Each number is 200 + 40 x the weight over its row's rms, rounded and kept within 0 to 999. Layers, rows and columns count from 0. The size before them is the row's rms in percent of the matrix's.

# layer 10 MLP down (transposed), 512x256, rms 0.0906, rows 346-364, columns 0-127
106,259,228,200,183,194,175,170,164,167,170,188,196,212,176,210,104,234,209,245,203,228,245,231,243,146,208,214,199,229,214,180,228,231,183,232,204,159,184,315,189,168,182,183,208,263,201,181,236,171,259,148,184,229,171,154,283,252,175,206,126,194,175,152,184,217,220,169,205,205,193,165,180,157,152,201,137,217,165,136,219,198,169,246,152,168,140,218,264,182,199,183,221,228,234,265,264,225,153,247,235,228,177,227,281,168,231,163,219,232,186,264,90,241,230,208,192,231,196,126,205,157,215,186,166,230,112,198,233
092,189,208,75,227,202,158,131,212,230,183,152,122,222,160,211,195,207,211,208,246,206,183,242,182,118,202,236,136,227,219,233,193,132,148,182,166,176,209,189,212,260,168,177,214,112,186,146,171,226,192,165,210,180,194,308,124,107,257,158,191,312,213,231,255,247,226,179,245,200,195,274,223,133,185,159,192,202,111,191,267,173,179,177,219,213,175,190,273,207,188,200,215,137,245,221,204,239,170,185,255,202,220,157,212,170,194,170,217,211,208,183,229,183,131,178,148,182,259,121,167,221,238,194,136,219,190,196,138
104,172,182,211,198,227,225,269,182,209,203,232,227,167,131,192,156,191,238,207,277,153,231,235,134,192,188,224,139,205,126,229,244,213,230,190,166,207,158,226,181,186,149,128,220,218,189,248,244,218,239,223,252,269,208,250,266,184,169,238,236,156,230,165,205,161,172,201,187,153,255,220,235,192,196,244,228,224,181,286,107,293,192,190,261,226,208,136,201,263,269,274,222,184,279,129,227,222,189,184,189,208,283,191,204,233,207,243,184,217,209,189,141,253,187,214,193,221,214,219,262,168,218,186,227,269,253,211,156
091,177,162,204,257,207,204,256,180,185,279,158,148,185,229,252,202,247,181,255,87,309,171,210,171,247,230,227,206,220,172,232,167,215,224,254,202,185,211,248,246,269,208,250,154,142,194,235,204,242,248,216,197,243,187,212,253,198,132,250,209,212,168,275,214,256,168,190,235,146,254,237,158,241,247,169,223,149,160,150,170,202,170,193,174,251,219,214,276,165,164,218,223,156,184,197,173,156,244,127,308,230,111,236,200,172,208,196,163,266,256,178,194,122,191,163,144,164,166,215,189,220,202,195,226,151,224,167,162
097,223,220,142,186,184,120,249,214,142,211,122,131,236,153,176,198,210,195,224,183,233,228,263,241,217,173,215,182,176,264,234,173,222,150,268,185,137,174,213,182,208,228,271,211,145,189,210,226,188,199,197,226,166,126,133,271,209,193,245,177,208,190,246,234,214,190,166,201,254,218,188,151,234,240,219,238,208,236,150,196,157,208,204,186,142,213,258,181,223,218,212,143,215,135,295,215,144,182,181,256,219,199,186,200,112,239,237,228,223,101,255,234,232,229,250,179,217,217,182,191,220,185,135,311,171,219,228,122
085,118,183,206,178,186,206,181,184,255,153,150,146,149,240,197,182,178,217,187,188,195,227,204,268,211,180,159,188,178,155,136,247,207,195,200,219,230,206,208,223,200,187,195,151,197,240,243,170,220,232,187,163,166,222,194,149,276,253,144,221,249,251,184,160,182,215,237,133,175,197,222,215,129,196,137,226,236,153,203,241,246,215,236,195,174,171,97,115,234,210,160,215,192,208,207,158,167,223,187,231,197,133,215,240,261,241,232,176,171,178,207,206,158,212,194,222,195,157,161,168,138,156,206,139,234,215,218,92
107,231,153,144,167,178,170,189,162,226,231,198,236,154,234,204,208,146,139,204,208,194,189,150,203,190,211,212,182,188,219,223,182,252,255,206,180,153,188,143,179,143,249,162,220,230,226,257,172,181,194,239,134,188,237,169,198,245,219,207,147,238,243,212,152,238,158,170,178,236,147,178,253,254,130,133,207,240,208,216,218,228,221,167,199,225,140,213,216,190,183,216,156,149,189,154,258,211,234,181,224,209,227,129,186,153,211,130,223,166,210,162,276,176,232,241,260,235,216,157,286,191,215,270,261,237,162,191,224
099,248,214,237,210,129,282,153,159,193,146,154,215,279,153,215,210,192,181,200,224,286,226,198,192,214,214,234,189,238,193,177,194,225,178,124,168,207,190,223,206,119,207,176,208,144,196,207,187,160,212,196,209,160,213,205,223,177,185,113,190,229,154,170,259,208,210,175,199,188,181,237,225,195,137,231,205,226,253,210,224,233,194,161,247,308,186,175,235,242,208,196,226,200,192,95,172,187,182,238,204,214,239,162,186,173,250,202,205,195,149,257,42,190,230,227,119,237,177,191,187,159,236,312,165,218,210,238,156
102,98,248,172,174,212,127,212,229,213,200,211,146,140,168,157,179,194,154,174,236,208,181,216,186,189,211,212,230,202,166,201,279,228,160,215,195,139,181,207,189,236,185,223,163,201,183,257,235,126,111,167,205,221,212,155,238,146,234,171,91,172,165,192,204,156,236,169,218,213,224,256,169,179,174,180,178,283,177,224,204,168,255,206,209,223,170,153,247,233,154,192,219,192,80,198,256,180,195,207,191,235,182,187,159,132,197,253,257,244,200,257,180,172,186,208,166,201,168,95,165,194,260,242,178,222,165,196,217
111,136,190,204,160,192,168,240,179,218,195,179,213,267,268,182,244,126,143,206,192,228,125,230,189,227,218,216,251,151,205,159,170,235,173,261,197,208,169,104,178,168,217,243,127,231,215,219,154,204,197,237,217,176,174,186,205,191,218,221,247,229,208,176,174,231,154,112,183,162,181,193,194,249,160,128,176,254,248,169,208,229,264,189,198,229,145,313,148,255,137,153,243,242,216,171,230,190,260,207,279,161,196,207,175,219,183,195,283,144,225,144,284,224,175,95,180,299,195,198,189,196,121,235,196,185,202,202,205
097,191,204,221,188,211,188,125,230,191,228,154,184,228,129,232,111,141,189,274,216,231,206,239,242,176,156,189,221,135,180,198,176,191,209,254,241,217,200,184,164,214,210,226,176,203,148,219,199,266,165,202,219,156,197,127,206,240,239,237,140,198,148,222,163,168,175,131,254,190,169,153,217,196,184,185,134,209,309,163,173,137,207,205,190,230,183,284,160,218,258,229,182,140,173,165,272,190,94,177,147,171,265,228,152,239,190,225,230,208,150,249,146,176,201,226,210,242,155,214,222,171,210,189,177,200,156,258,181
102,242,158,142,172,229,207,185,243,263,212,189,113,185,227,191,243,154,125,223,239,195,119,177,257,200,239,168,137,217,211,247,108,268,192,228,187,197,188,210,212,191,270,188,257,167,208,276,240,238,214,194,231,209,141,240,158,197,239,227,235,270,272,199,244,167,159,230,210,110,177,215,213,184,201,169,213,265,256,200,180,287,184,150,170,247,200,178,238,222,129,227,206,94,190,179,208,206,192,222,202,202,209,185,159,204,186,181,245,209,229,166,230,213,159,177,195,241,247,197,211,185,187,166,220,290,178,204,233
106,188,95,245,215,210,240,258,181,213,199,158,197,176,285,213,202,128,150,196,206,177,233,160,197,231,152,253,238,165,244,230,246,182,161,232,224,228,172,206,183,162,214,283,208,218,120,220,204,257,193,196,168,136,228,156,176,192,274,223,194,198,209,197,156,184,194,137,159,226,167,199,264,213,155,143,252,306,179,133,234,156,211,212,268,227,211,259,229,250,215,146,226,216,260,231,177,185,202,208,238,155,157,141,201,251,199,292,201,245,199,263,234,231,249,281,175,183,232,237,271,205,188,145,197,144,193,212,209
099,156,214,163,225,162,233,225,195,158,212,97,196,171,190,266,213,215,216,205,184,241,240,201,205,224,221,250,171,177,192,229,199,183,204,172,196,238,159,211,216,211,139,221,203,158,125,154,147,223,227,249,246,213,181,242,203,186,242,255,169,226,204,257,200,128,212,204,201,125,226,164,178,197,161,161,216,253,178,257,172,192,190,262,201,175,120,267,219,204,188,189,215,230,261,150,188,290,171,161,228,233,149,240,210,223,167,193,224,169,225,159,258,189,165,223,151,161,221,218,243,278,216,172,225,168,193,199,171
104,109,212,177,234,110,207,254,242,163,182,198,162,227,227,152,181,217,172,260,253,234,202,196,194,214,230,94,157,270,230,198,148,163,214,218,187,230,228,251,152,189,209,175,225,209,220,149,243,193,185,141,188,257,171,212,222,210,251,156,159,199,204,190,157,226,182,197,167,240,197,200,225,215,220,182,200,186,205,154,196,258,163,195,272,166,167,186,148,190,218,182,170,163,187,181,277,260,163,237,147,167,193,242,227,240,199,122,203,250,172,201,10,136,251,258,146,191,99,173,166,248,238,220,211,235,185,223,208
105,257,213,131,216,117,238,192,213,199,154,249,206,231,226,153,171,243,320,236,215,190,231,230,181,174,192,142,206,193,236,198,172,237,203,216,156,233,264,241,234,182,214,165,198,211,222,176,192,234,212,254,160,242,214,154,288,220,238,246,205,230,292,244,215,214,185,155,214,255,206,187,179,122,204,190,219,287,143,203,187,269,133,175,226,156,281,209,195,191,129,225,153,228,220,143,231,152,164,166,187,156,115,243,144,184,224,158,230,257,208,170,57,205,229,153,210,184,174,203,185,237,199,295,132,185,167,131,158
091,220,250,211,205,251,282,175,128,170,152,232,245,162,235,179,299,253,246,187,145,192,189,218,130,178,206,216,206,156,131,203,243,238,240,263,203,291,202,205,285,157,136,105,199,255,209,198,171,225,214,181,218,205,191,169,140,230,184,171,239,214,248,203,232,176,175,167,264,163,186,184,191,247,225,194,172,258,227,176,190,203,211,224,189,220,224,157,136,222,198,208,231,95,221,256,209,90,203,250,184,178,209,175,193,107,293,214,202,209,256,134,232,260,178,130,205,165,165,182,126,242,244,258,131,300,230,183,219
099,150,210,191,247,221,195,204,235,123,275,220,195,216,167,97,170,191,223,205,177,196,176,203,225,214,223,214,257,201,239,187,191,167,210,219,243,238,234,231,157,246,159,195,206,163,188,257,194,267,169,186,99,237,178,189,171,209,165,195,273,208,235,230,205,245,174,184,220,132,158,244,150,171,218,158,234,196,147,157,172,176,153,247,189,164,180,215,241,218,144,138,235,150,252,190,211,160,154,209,207,206,190,206,158,269,194,183,202,212,240,149,101,286,156,172,201,146,278,207,123,209,170,218,172,245,219,185,223
095,202,175,232,223,263,229,248,168,230,164,179,207,247,188,221,141,182,164,198,216,211,220,212,212,160,190,212,202,194,202,186,224,233,195,201,190,159,188,267,251,304,200,192,125,170,142,149,178,193,139,201,205,194,212,200,228,249,190,197,175,194,216,216,197,245,208,188,172,216,160,194,245,230,195,210,158,200,202,135,248,217,186,123,171,223,151,208,188,179,173,226,177,234,222,270,144,235,242,221,198,194,194,206,195,129,184,214,201,233,184,208,132,146,190,222,247,212,164,198,229,166,200,194,175,169,237,182,146
# layer 10 MLP gate, 512x256, rms 0.0994, rows 347-364, columns 0-127
090,223,258,231,126,140,174,181,244,253,199,290,172,231,216,174,197,215,207,189,197,170,143,226,170,273,249,157,230,188,189,152,152,200,183,190,184,244,196,249,147,243,125,234,152,304,224,276,189,228,153,199,250,216,229,112,192,274,201,246,141,184,199,169,193,228,196,182,118,257,168,148,241,253,206,240,227,199,276,243,167,211,214,218,193,215,246,245,200,184,198,214,151,266,230,171,208,194,182,215,228,128,181,204,225,177,192,223,212,181,203,263,266,194,284,240,239,234,218,236,173,221,181,182,190,216,269,202,256
103,216,136,177,185,129,235,159,210,151,121,229,179,231,166,257,249,246,202,180,308,226,230,200,269,170,251,198,196,239,176,179,234,253,191,205,200,169,178,256,224,154,203,201,235,234,176,125,299,182,159,199,223,222,222,220,175,158,144,202,204,213,243,246,154,187,252,202,198,192,169,218,183,203,122,204,195,196,185,161,213,230,173,84,110,174,164,139,197,171,153,229,225,166,176,239,195,205,204,191,175,164,188,160,117,214,165,169,184,164,180,184,198,138,201,177,221,223,311,182,225,164,204,235,249,160,219,134,173
094,239,207,221,158,127,159,214,220,246,162,155,187,237,123,188,214,195,135,135,229,133,196,98,194,258,211,168,248,181,234,244,218,254,151,178,206,202,155,273,153,164,207,180,139,186,241,181,158,152,225,149,217,132,213,201,191,271,266,212,213,176,192,254,202,162,200,183,253,211,172,205,195,163,179,211,241,261,223,180,230,209,275,220,205,235,184,207,145,196,168,143,186,202,229,226,199,190,169,227,118,92,182,133,208,201,240,198,205,177,188,226,264,243,147,181,229,274,186,193,276,211,174,226,177,231,229,257,197
101,206,232,203,199,127,198,210,256,232,230,165,172,276,171,205,225,184,149,297,204,262,193,249,189,199,229,132,103,205,268,265,173,218,242,191,156,223,161,202,192,284,208,232,134,202,156,230,196,205,165,176,219,228,117,212,254,195,163,120,147,219,203,174,173,221,140,190,225,251,204,188,257,178,189,199,187,136,206,230,271,140,213,228,242,145,183,244,137,202,139,197,162,204,198,163,242,203,156,268,147,199,223,152,236,137,293,229,139,188,190,218,201,196,248,167,254,158,165,223,187,226,123,218,180,207,141,152,250
091,163,203,148,151,191,225,89,165,247,205,238,126,168,202,194,246,91,235,223,208,119,219,185,273,191,198,184,175,212,193,186,185,183,195,153,245,190,225,222,176,227,199,173,184,176,183,271,200,207,151,203,143,116,302,223,198,236,264,119,268,231,221,214,219,194,265,221,217,236,199,297,198,200,211,195,148,223,161,237,125,113,270,196,240,186,139,163,225,278,207,216,199,135,261,220,173,192,209,226,258,207,215,201,268,221,239,234,217,223,189,149,190,223,241,164,314,195,118,119,155,172,249,172,199,269,220,178,251
107,207,210,209,166,196,211,189,178,247,117,267,226,261,244,246,263,219,161,197,230,200,183,253,218,227,210,219,138,218,179,229,208,142,185,236,196,254,194,304,240,186,251,245,257,202,269,206,262,159,163,200,263,250,157,170,196,158,150,247,204,163,157,200,189,189,156,175,209,181,184,203,177,179,132,291,161,214,163,184,197,184,219,194,177,242,151,247,171,218,235,214,237,214,279,204,224,210,209,211,188,168,284,224,176,178,209,151,173,208,195,227,193,234,161,93,160,200,175,232,223,133,232,161,192,191,230,157,200
105,191,297,195,264,169,137,228,147,205,156,226,162,247,262,151,211,157,266,172,247,169,254,216,187,188,223,219,170,179,217,181,121,187,211,157,270,162,241,137,149,281,197,138,194,191,222,113,173,203,213,240,184,213,155,185,169,187,71,275,178,186,162,164,166,221,243,211,180,148,248,206,209,128,177,185,167,223,122,170,220,138,167,176,130,185,242,203,227,199,194,204,175,224,220,209,144,252,168,231,257,244,186,228,178,142,193,192,133,159,201,168,213,213,255,180,248,220,167,164,176,223,237,209,194,230,143,214,227
103,202,178,206,193,242,262,210,151,158,191,199,263,184,150,190,265,134,159,255,164,237,197,237,220,131,186,255,165,161,201,154,222,174,233,338,233,240,221,198,199,200,188,263,245,116,217,227,193,227,178,229,180,176,237,184,213,237,235,243,233,246,217,211,251,182,199,167,142,245,250,200,221,168,180,189,246,253,217,127,197,140,293,183,165,220,186,206,195,210,208,226,177,217,153,360,248,222,161,211,221,206,276,181,208,213,220,142,261,223,222,193,151,246,153,240,184,322,198,172,292,197,185,219,209,192,277,201,196
114,154,177,238,222,232,213,268,213,191,221,186,282,171,236,240,124,137,204,164,251,213,142,121,235,203,180,245,199,188,273,247,178,251,275,229,264,208,124,175,205,223,141,171,230,133,128,175,227,248,210,176,161,165,191,268,156,195,197,115,191,257,231,174,202,198,152,146,179,244,163,129,184,180,194,185,217,243,206,140,132,179,229,200,196,234,160,195,179,153,151,230,175,168,238,212,273,171,216,235,239,201,226,223,177,232,202,210,231,179,166,170,158,117,97,130,165,229,192,142,257,176,146,207,258,214,235,183,221
095,150,217,167,221,171,244,254,170,243,156,134,148,193,246,216,243,273,204,224,208,202,187,167,164,168,214,290,197,311,242,193,257,211,147,124,251,137,262,182,192,193,221,193,230,222,169,192,213,219,200,186,247,267,208,230,167,231,156,181,200,228,207,207,185,143,164,233,136,230,193,210,279,176,204,229,197,235,184,193,212,198,172,260,246,166,129,178,291,197,205,161,181,199,246,248,259,242,250,171,172,208,190,245,221,182,158,243,184,176,272,270,175,195,159,196,120,178,178,146,195,173,246,213,190,238,278,209,217
105,150,137,142,246,156,176,222,189,234,197,201,210,191,186,221,217,155,196,199,206,200,245,209,239,294,213,173,143,182,207,201,248,101,188,167,198,143,205,225,189,175,185,189,201,219,197,254,243,188,241,225,246,172,210,198,213,135,118,225,201,227,154,129,159,186,240,248,175,139,160,181,233,112,205,216,191,155,224,206,216,207,195,215,199,154,163,183,160,227,239,209,145,232,213,245,151,145,233,199,242,223,272,181,204,186,121,159,210,190,176,165,205,220,197,239,164,121,243,189,251,203,230,249,176,241,173,270,241
105,222,176,234,211,194,196,188,182,241,130,175,194,218,208,160,175,153,138,226,225,268,295,224,283,153,197,216,230,177,176,111,165,149,217,267,166,215,168,235,207,222,216,178,212,134,188,159,166,182,197,206,125,162,212,204,166,180,219,102,201,239,217,214,201,177,210,147,180,225,175,184,191,189,201,171,189,179,221,171,194,263,244,194,179,139,159,181,124,204,165,298,233,276,210,272,180,219,207,176,197,147,136,212,82,201,190,255,191,182,158,192,151,181,250,265,235,189,206,194,118,208,105,178,178,169,134,168,222
100,166,168,175,153,160,223,213,196,176,171,310,251,155,232,163,158,128,166,184,300,190,211,232,157,201,192,162,258,190,210,203,227,162,170,217,195,215,220,250,193,160,250,177,174,218,257,255,242,216,190,196,160,170,218,177,213,195,182,159,188,233,260,174,223,221,162,192,161,155,128,220,273,234,253,265,266,212,170,173,192,265,198,245,242,228,166,218,230,224,120,249,210,280,234,273,221,112,213,191,228,144,251,209,288,160,279,234,231,162,232,231,180,209,174,201,206,228,170,220,192,201,244,250,150,217,206,209,212
087,164,277,237,184,153,206,262,196,197,145,180,160,129,245,170,205,166,109,299,237,219,209,194,183,226,282,203,222,278,238,226,222,189,233,230,166,213,175,240,148,208,206,197,307,231,208,128,199,243,190,205,173,250,182,168,177,224,221,134,203,238,153,189,139,206,158,183,153,229,199,147,214,202,193,219,203,156,253,134,218,240,207,289,230,142,194,204,189,158,205,203,204,198,211,203,234,235,204,183,227,194,294,257,210,196,207,116,153,197,157,172,209,211,217,219,192,189,213,152,156,172,175,235,168,155,196,207,215
101,191,249,181,237,123,181,213,216,190,145,170,170,202,198,217,210,211,233,277,201,140,271,161,213,216,288,166,136,205,234,244,175,174,151,251,227,210,213,192,246,220,227,199,172,230,221,161,256,229,239,221,208,202,303,181,309,229,173,183,222,139,174,232,207,283,217,137,263,262,193,231,241,139,121,244,187,177,194,139,148,243,211,156,209,196,200,193,229,209,170,260,215,277,242,168,185,197,225,177,232,203,176,230,141,246,171,170,147,177,203,188,175,131,271,226,224,191,192,97,157,205,241,239,138,157,194,113,195
094,182,177,186,204,211,160,253,147,220,237,165,215,228,200,192,184,226,227,234,191,254,177,196,235,197,191,192,194,112,174,139,228,204,140,179,250,285,234,180,145,178,152,157,217,216,208,169,140,262,143,227,247,158,151,204,186,169,215,215,228,178,206,154,271,215,231,174,246,189,193,265,172,196,133,191,288,139,207,218,228,261,213,220,219,161,198,235,199,211,223,172,235,281,167,193,281,139,195,149,199,244,164,164,145,267,221,178,197,158,217,214,189,316,141,187,223,165,226,229,161,225,282,176,110,297,170,251,218
105,151,191,193,217,251,206,232,117,174,238,238,199,245,205,220,154,215,218,211,233,262,227,121,217,112,169,192,145,201,284,198,211,160,211,228,297,192,277,196,125,212,267,294,251,212,175,165,227,297,201,246,174,107,160,174,184,221,157,177,178,159,200,196,251,139,131,191,199,219,236,249,235,212,254,213,242,173,131,187,189,225,237,226,201,196,166,199,232,199,184,220,164,208,195,198,200,244,179,206,189,156,253,186,200,177,245,145,191,238,224,203,162,190,134,205,171,200,217,199,238,216,185,158,143,230,205,234,174
085,153,231,246,211,253,212,169,211,237,183,277,182,122,180,253,258,177,134,205,176,227,294,205,204,133,246,127,163,177,157,215,170,199,202,218,166,131,142,268,175,163,188,250,152,217,145,225,147,193,126,218,235,187,196,172,167,260,179,216,200,232,227,175,152,230,176,163,221,209,138,170,136,161,218,148,187,239,189,160,234,245,229,127,153,172,169,205,163,223,172,286,222,255,306,289,240,243,120,166,149,198,204,224,233,185,196,227,271,214,155,186,173,135,213,178,181,178,219,178,196,137,189,159,167,166,147,247,168
# layer 10 MLP up, 512x256, rms 0.103, rows 347-364, columns 0-127
098,175,220,329,170,197,236,234,209,216,181,250,234,171,217,148,243,182,192,205,152,233,235,163,203,276,131,156,259,173,215,183,170,266,225,229,266,330,222,199,201,194,137,195,232,200,176,252,219,150,237,239,241,181,285,90,234,275,184,236,221,203,198,163,214,196,257,237,189,161,163,194,199,210,207,227,225,216,221,221,212,213,212,235,242,219,170,253,93,109,256,181,197,211,186,180,227,134,196,177,191,213,176,242,184,208,192,239,214,201,226,157,190,259,249,269,224,247,118,197,200,163,177,195,241,263,226,238,226
101,188,239,132,207,141,224,189,203,186,184,175,221,172,283,153,206,179,195,165,157,157,125,139,179,177,314,153,265,204,186,211,140,244,212,266,212,187,228,259,175,219,103,204,196,172,189,271,237,244,183,212,197,143,193,143,214,204,153,138,202,263,295,153,181,176,198,120,246,241,248,208,222,191,243,151,199,246,162,219,171,227,179,151,220,277,204,262,161,173,215,159,283,180,261,200,181,161,180,211,246,186,204,221,269,189,207,209,192,229,196,174,192,236,211,189,295,172,177,223,275,196,230,184,208,199,268,231,198
090,222,179,210,143,171,213,231,266,176,219,169,205,175,144,154,240,189,198,164,249,164,179,195,233,175,177,169,210,140,249,138,194,130,153,184,206,204,261,160,252,145,212,137,235,195,180,212,180,173,197,227,170,201,251,190,139,144,145,216,149,235,188,193,221,174,222,179,212,221,180,185,203,155,155,139,144,199,178,245,272,234,218,283,255,151,171,170,120,180,203,185,159,202,267,246,217,220,138,281,176,190,284,254,131,182,241,223,214,214,205,185,209,211,220,253,258,238,167,206,166,258,164,237,199,184,219,228,211
098,220,262,216,209,169,265,142,233,197,242,251,264,224,198,220,178,259,225,237,195,234,198,214,187,149,202,176,193,273,186,206,271,230,241,219,151,288,181,220,215,188,173,156,233,221,255,86,221,171,166,164,195,241,246,174,208,197,227,232,210,101,193,125,179,192,240,170,200,206,203,224,271,178,251,229,183,178,238,178,154,237,238,153,177,193,238,177,195,259,173,211,161,226,237,185,215,157,172,210,149,115,184,232,199,204,260,193,169,167,237,151,187,214,141,52,236,159,137,200,218,207,202,260,183,212,227,255,295
085,210,208,166,219,147,123,184,171,163,210,264,271,221,193,263,249,264,166,250,236,237,241,167,137,108,264,168,194,201,216,211,167,148,222,227,222,171,219,258,175,187,201,191,224,238,153,230,245,130,204,187,228,144,142,154,210,170,234,197,150,126,73,214,211,246,205,168,221,182,220,226,183,258,183,243,193,151,225,210,179,160,201,210,252,242,233,296,167,224,169,237,273,226,210,207,242,214,190,214,186,204,215,170,116,197,203,163,231,207,199,171,179,190,224,191,130,134,242,142,192,156,201,233,254,216,181,212,232
106,232,221,186,221,158,235,74,204,192,154,233,94,155,200,216,192,209,201,191,250,198,165,228,206,220,237,150,201,162,153,206,184,215,194,211,257,259,174,228,161,198,261,155,212,178,198,172,208,221,181,135,279,182,230,210,168,156,173,147,160,255,164,216,225,151,193,217,206,121,233,184,140,236,170,210,135,181,235,209,191,85,93,196,186,212,171,215,167,186,236,215,191,130,240,248,219,248,166,194,147,195,232,203,205,150,247,162,257,146,229,295,209,159,191,200,159,185,132,244,161,211,190,182,155,186,150,243,173
096,218,242,140,142,150,160,123,161,151,211,244,133,176,227,188,213,158,209,203,233,176,215,180,192,232,239,211,262,213,209,242,178,148,193,205,209,187,212,263,214,188,149,209,192,241,212,197,175,219,190,255,245,213,201,190,174,175,170,253,219,192,267,249,261,193,141,207,176,206,232,184,171,209,234,225,177,215,215,218,207,198,168,206,117,129,197,203,172,192,169,197,171,262,324,253,166,163,136,127,222,183,220,182,269,95,174,242,206,224,191,305,230,189,251,192,228,123,183,236,184,206,262,96,211,146,197,197,216
101,186,261,139,216,220,215,176,190,215,221,229,271,180,222,183,185,225,154,235,206,204,191,153,115,116,227,188,193,125,201,217,202,198,184,105,192,231,167,172,160,223,239,217,174,212,224,151,238,196,113,218,195,266,227,169,255,196,239,213,146,114,234,138,192,137,215,230,179,223,149,147,233,268,150,223,237,196,181,181,176,172,236,196,262,179,196,265,177,249,208,187,230,180,219,160,228,160,245,169,164,205,146,243,223,211,178,251,187,180,182,219,156,190,262,241,226,163,229,204,139,181,125,178,151,285,237,226,175
109,216,191,198,253,268,243,201,234,246,233,191,242,208,240,218,227,208,234,183,215,222,170,212,192,222,188,214,206,156,168,186,233,224,222,199,252,215,222,241,224,224,173,224,238,201,212,210,262,225,179,164,269,166,215,86,283,194,199,219,198,232,219,122,133,222,167,125,187,121,150,137,194,137,227,207,238,196,226,197,237,240,175,253,186,200,147,196,194,144,180,105,291,98,218,279,233,180,227,106,267,191,194,230,237,258,260,188,177,178,246,205,166,167,209,141,129,243,188,216,177,203,221,294,155,190,264,236,264
095,248,168,193,152,225,213,316,282,192,175,170,260,219,225,191,265,197,153,212,145,152,106,151,219,256,187,232,194,233,145,173,207,203,171,180,174,206,206,185,212,141,172,253,123,270,249,275,131,207,237,99,215,208,242,214,274,147,161,254,187,233,182,191,207,223,226,230,175,268,177,198,246,200,202,174,224,169,198,172,271,197,190,225,170,214,289,122,156,214,218,251,160,263,158,230,180,144,230,181,172,236,196,209,186,236,250,307,195,141,161,196,223,241,122,195,175,237,187,181,252,279,238,203,191,145,251,155,201
100,200,230,200,275,195,137,178,244,196,244,275,219,185,275,161,177,97,199,153,244,159,210,173,145,207,233,212,213,231,209,218,196,164,130,224,267,188,202,177,223,135,285,205,233,310,225,197,140,181,272,212,172,223,229,157,220,207,214,180,151,169,139,164,225,259,231,185,239,243,260,231,238,195,165,235,266,169,212,206,306,212,187,136,208,196,178,134,160,206,154,223,143,266,171,208,187,278,230,214,179,186,167,123,179,185,212,155,259,200,176,189,205,122,206,170,192,234,182,154,185,298,144,200,167,137,157,185,120
102,284,220,225,186,204,176,189,221,245,220,286,140,276,194,206,195,280,192,275,251,125,213,216,215,85,221,246,229,232,204,310,171,206,223,219,202,188,143,151,144,198,103,216,155,220,154,181,141,151,130,229,179,139,165,170,223,233,242,171,216,235,179,218,209,150,197,221,204,169,148,229,271,166,103,178,266,179,242,185,182,171,220,178,202,144,146,181,163,270,192,131,155,194,216,184,144,254,154,237,184,264,147,176,303,200,193,202,196,206,196,231,170,254,226,223,248,247,204,181,145,192,209,151,130,215,216,171,181
097,212,174,223,205,220,233,222,174,145,147,271,230,280,204,170,209,258,188,235,159,143,194,150,234,252,218,172,201,260,226,209,257,232,116,268,154,144,221,217,223,179,184,113,238,261,256,203,162,175,170,184,163,200,202,122,142,171,202,254,185,189,235,193,131,203,190,210,232,267,213,239,175,191,189,196,256,221,217,201,241,208,213,168,208,209,218,92,253,210,295,230,152,154,151,277,168,159,234,219,215,176,217,127,230,234,221,203,234,189,193,256,225,227,255,174,220,204,196,186,170,114,176,189,188,261,195,211,211
102,182,148,216,234,176,219,225,223,191,258,226,165,201,218,234,215,171,198,206,223,291,135,165,242,187,193,214,173,147,227,229,217,167,320,176,171,193,257,258,219,234,214,211,137,253,189,196,296,154,196,209,208,175,264,218,202,169,156,208,213,183,213,137,208,259,228,197,158,133,201,203,248,201,221,151,217,225,170,206,190,210,167,228,166,229,226,180,153,166,175,248,198,142,196,180,294,183,172,231,211,176,162,133,213,250,146,188,215,259,169,156,72,204,245,248,253,209,102,193,173,184,279,97,216,237,211,231,246
102,186,228,196,174,245,192,152,198,201,174,173,188,207,125,211,171,227,254,150,185,226,187,175,173,171,282,162,234,206,219,161,191,171,185,132,212,181,251,180,249,261,227,215,238,295,186,224,181,186,228,184,197,189,249,253,248,164,199,215,271,161,207,173,209,216,214,215,185,178,187,221,256,202,232,224,171,171,280,226,196,205,212,192,187,191,210,195,204,214,190,260,155,210,177,239,266,192,147,174,269,210,206,204,68,208,237,194,191,218,166,214,92,198,143,261,171,148,227,224,143,211,207,264,197,167,263,226,187
092,169,274,225,197,214,197,133,195,269,221,145,232,239,208,195,186,189,245,152,236,261,208,204,255,187,181,153,188,184,235,180,199,136,193,169,161,183,221,168,229,196,239,251,234,195,247,136,178,186,279,258,221,96,249,241,250,133,216,240,270,123,215,272,214,243,254,232,201,207,228,171,264,218,188,221,84,247,196,136,165,222,297,197,167,246,191,196,178,160,213,200,229,243,182,208,189,196,181,257,216,148,163,190,137,225,137,191,270,308,276,187,198,222,197,178,157,221,241,202,258,194,327,198,213,266,150,220,228
098,240,210,196,166,222,146,226,150,272,208,166,179,209,219,221,266,179,146,227,194,194,181,267,118,182,167,226,167,207,235,233,210,220,262,129,271,142,148,143,296,237,215,217,186,218,143,242,168,183,218,197,190,207,186,245,130,156,193,198,178,194,114,267,194,171,208,207,208,236,174,175,266,233,183,212,153,250,145,244,224,221,146,179,133,151,182,186,275,178,198,247,211,180,239,135,227,273,156,189,194,245,259,182,229,102,193,207,200,238,134,149,95,109,186,186,245,235,184,202,176,224,168,295,241,101,100,180,198
091,227,201,219,224,167,204,195,148,207,175,230,202,285,124,225,167,236,220,193,178,255,214,221,198,257,206,152,196,205,299,152,166,150,168,248,139,261,246,192,288,225,177,248,216,254,172,176,228,180,198,171,203,247,213,219,234,175,180,152,187,188,126,236,175,147,244,222,182,195,229,190,180,192,238,263,166,198,166,200,107,201,230,187,246,214,239,224,235,121,169,248,234,149,174,187,136,214,264,241,202,154,194,115,125,200,184,173,193,221,149,200,222,183,162,234,226,275,177,167,206,182,239,293,205,304,278,174,208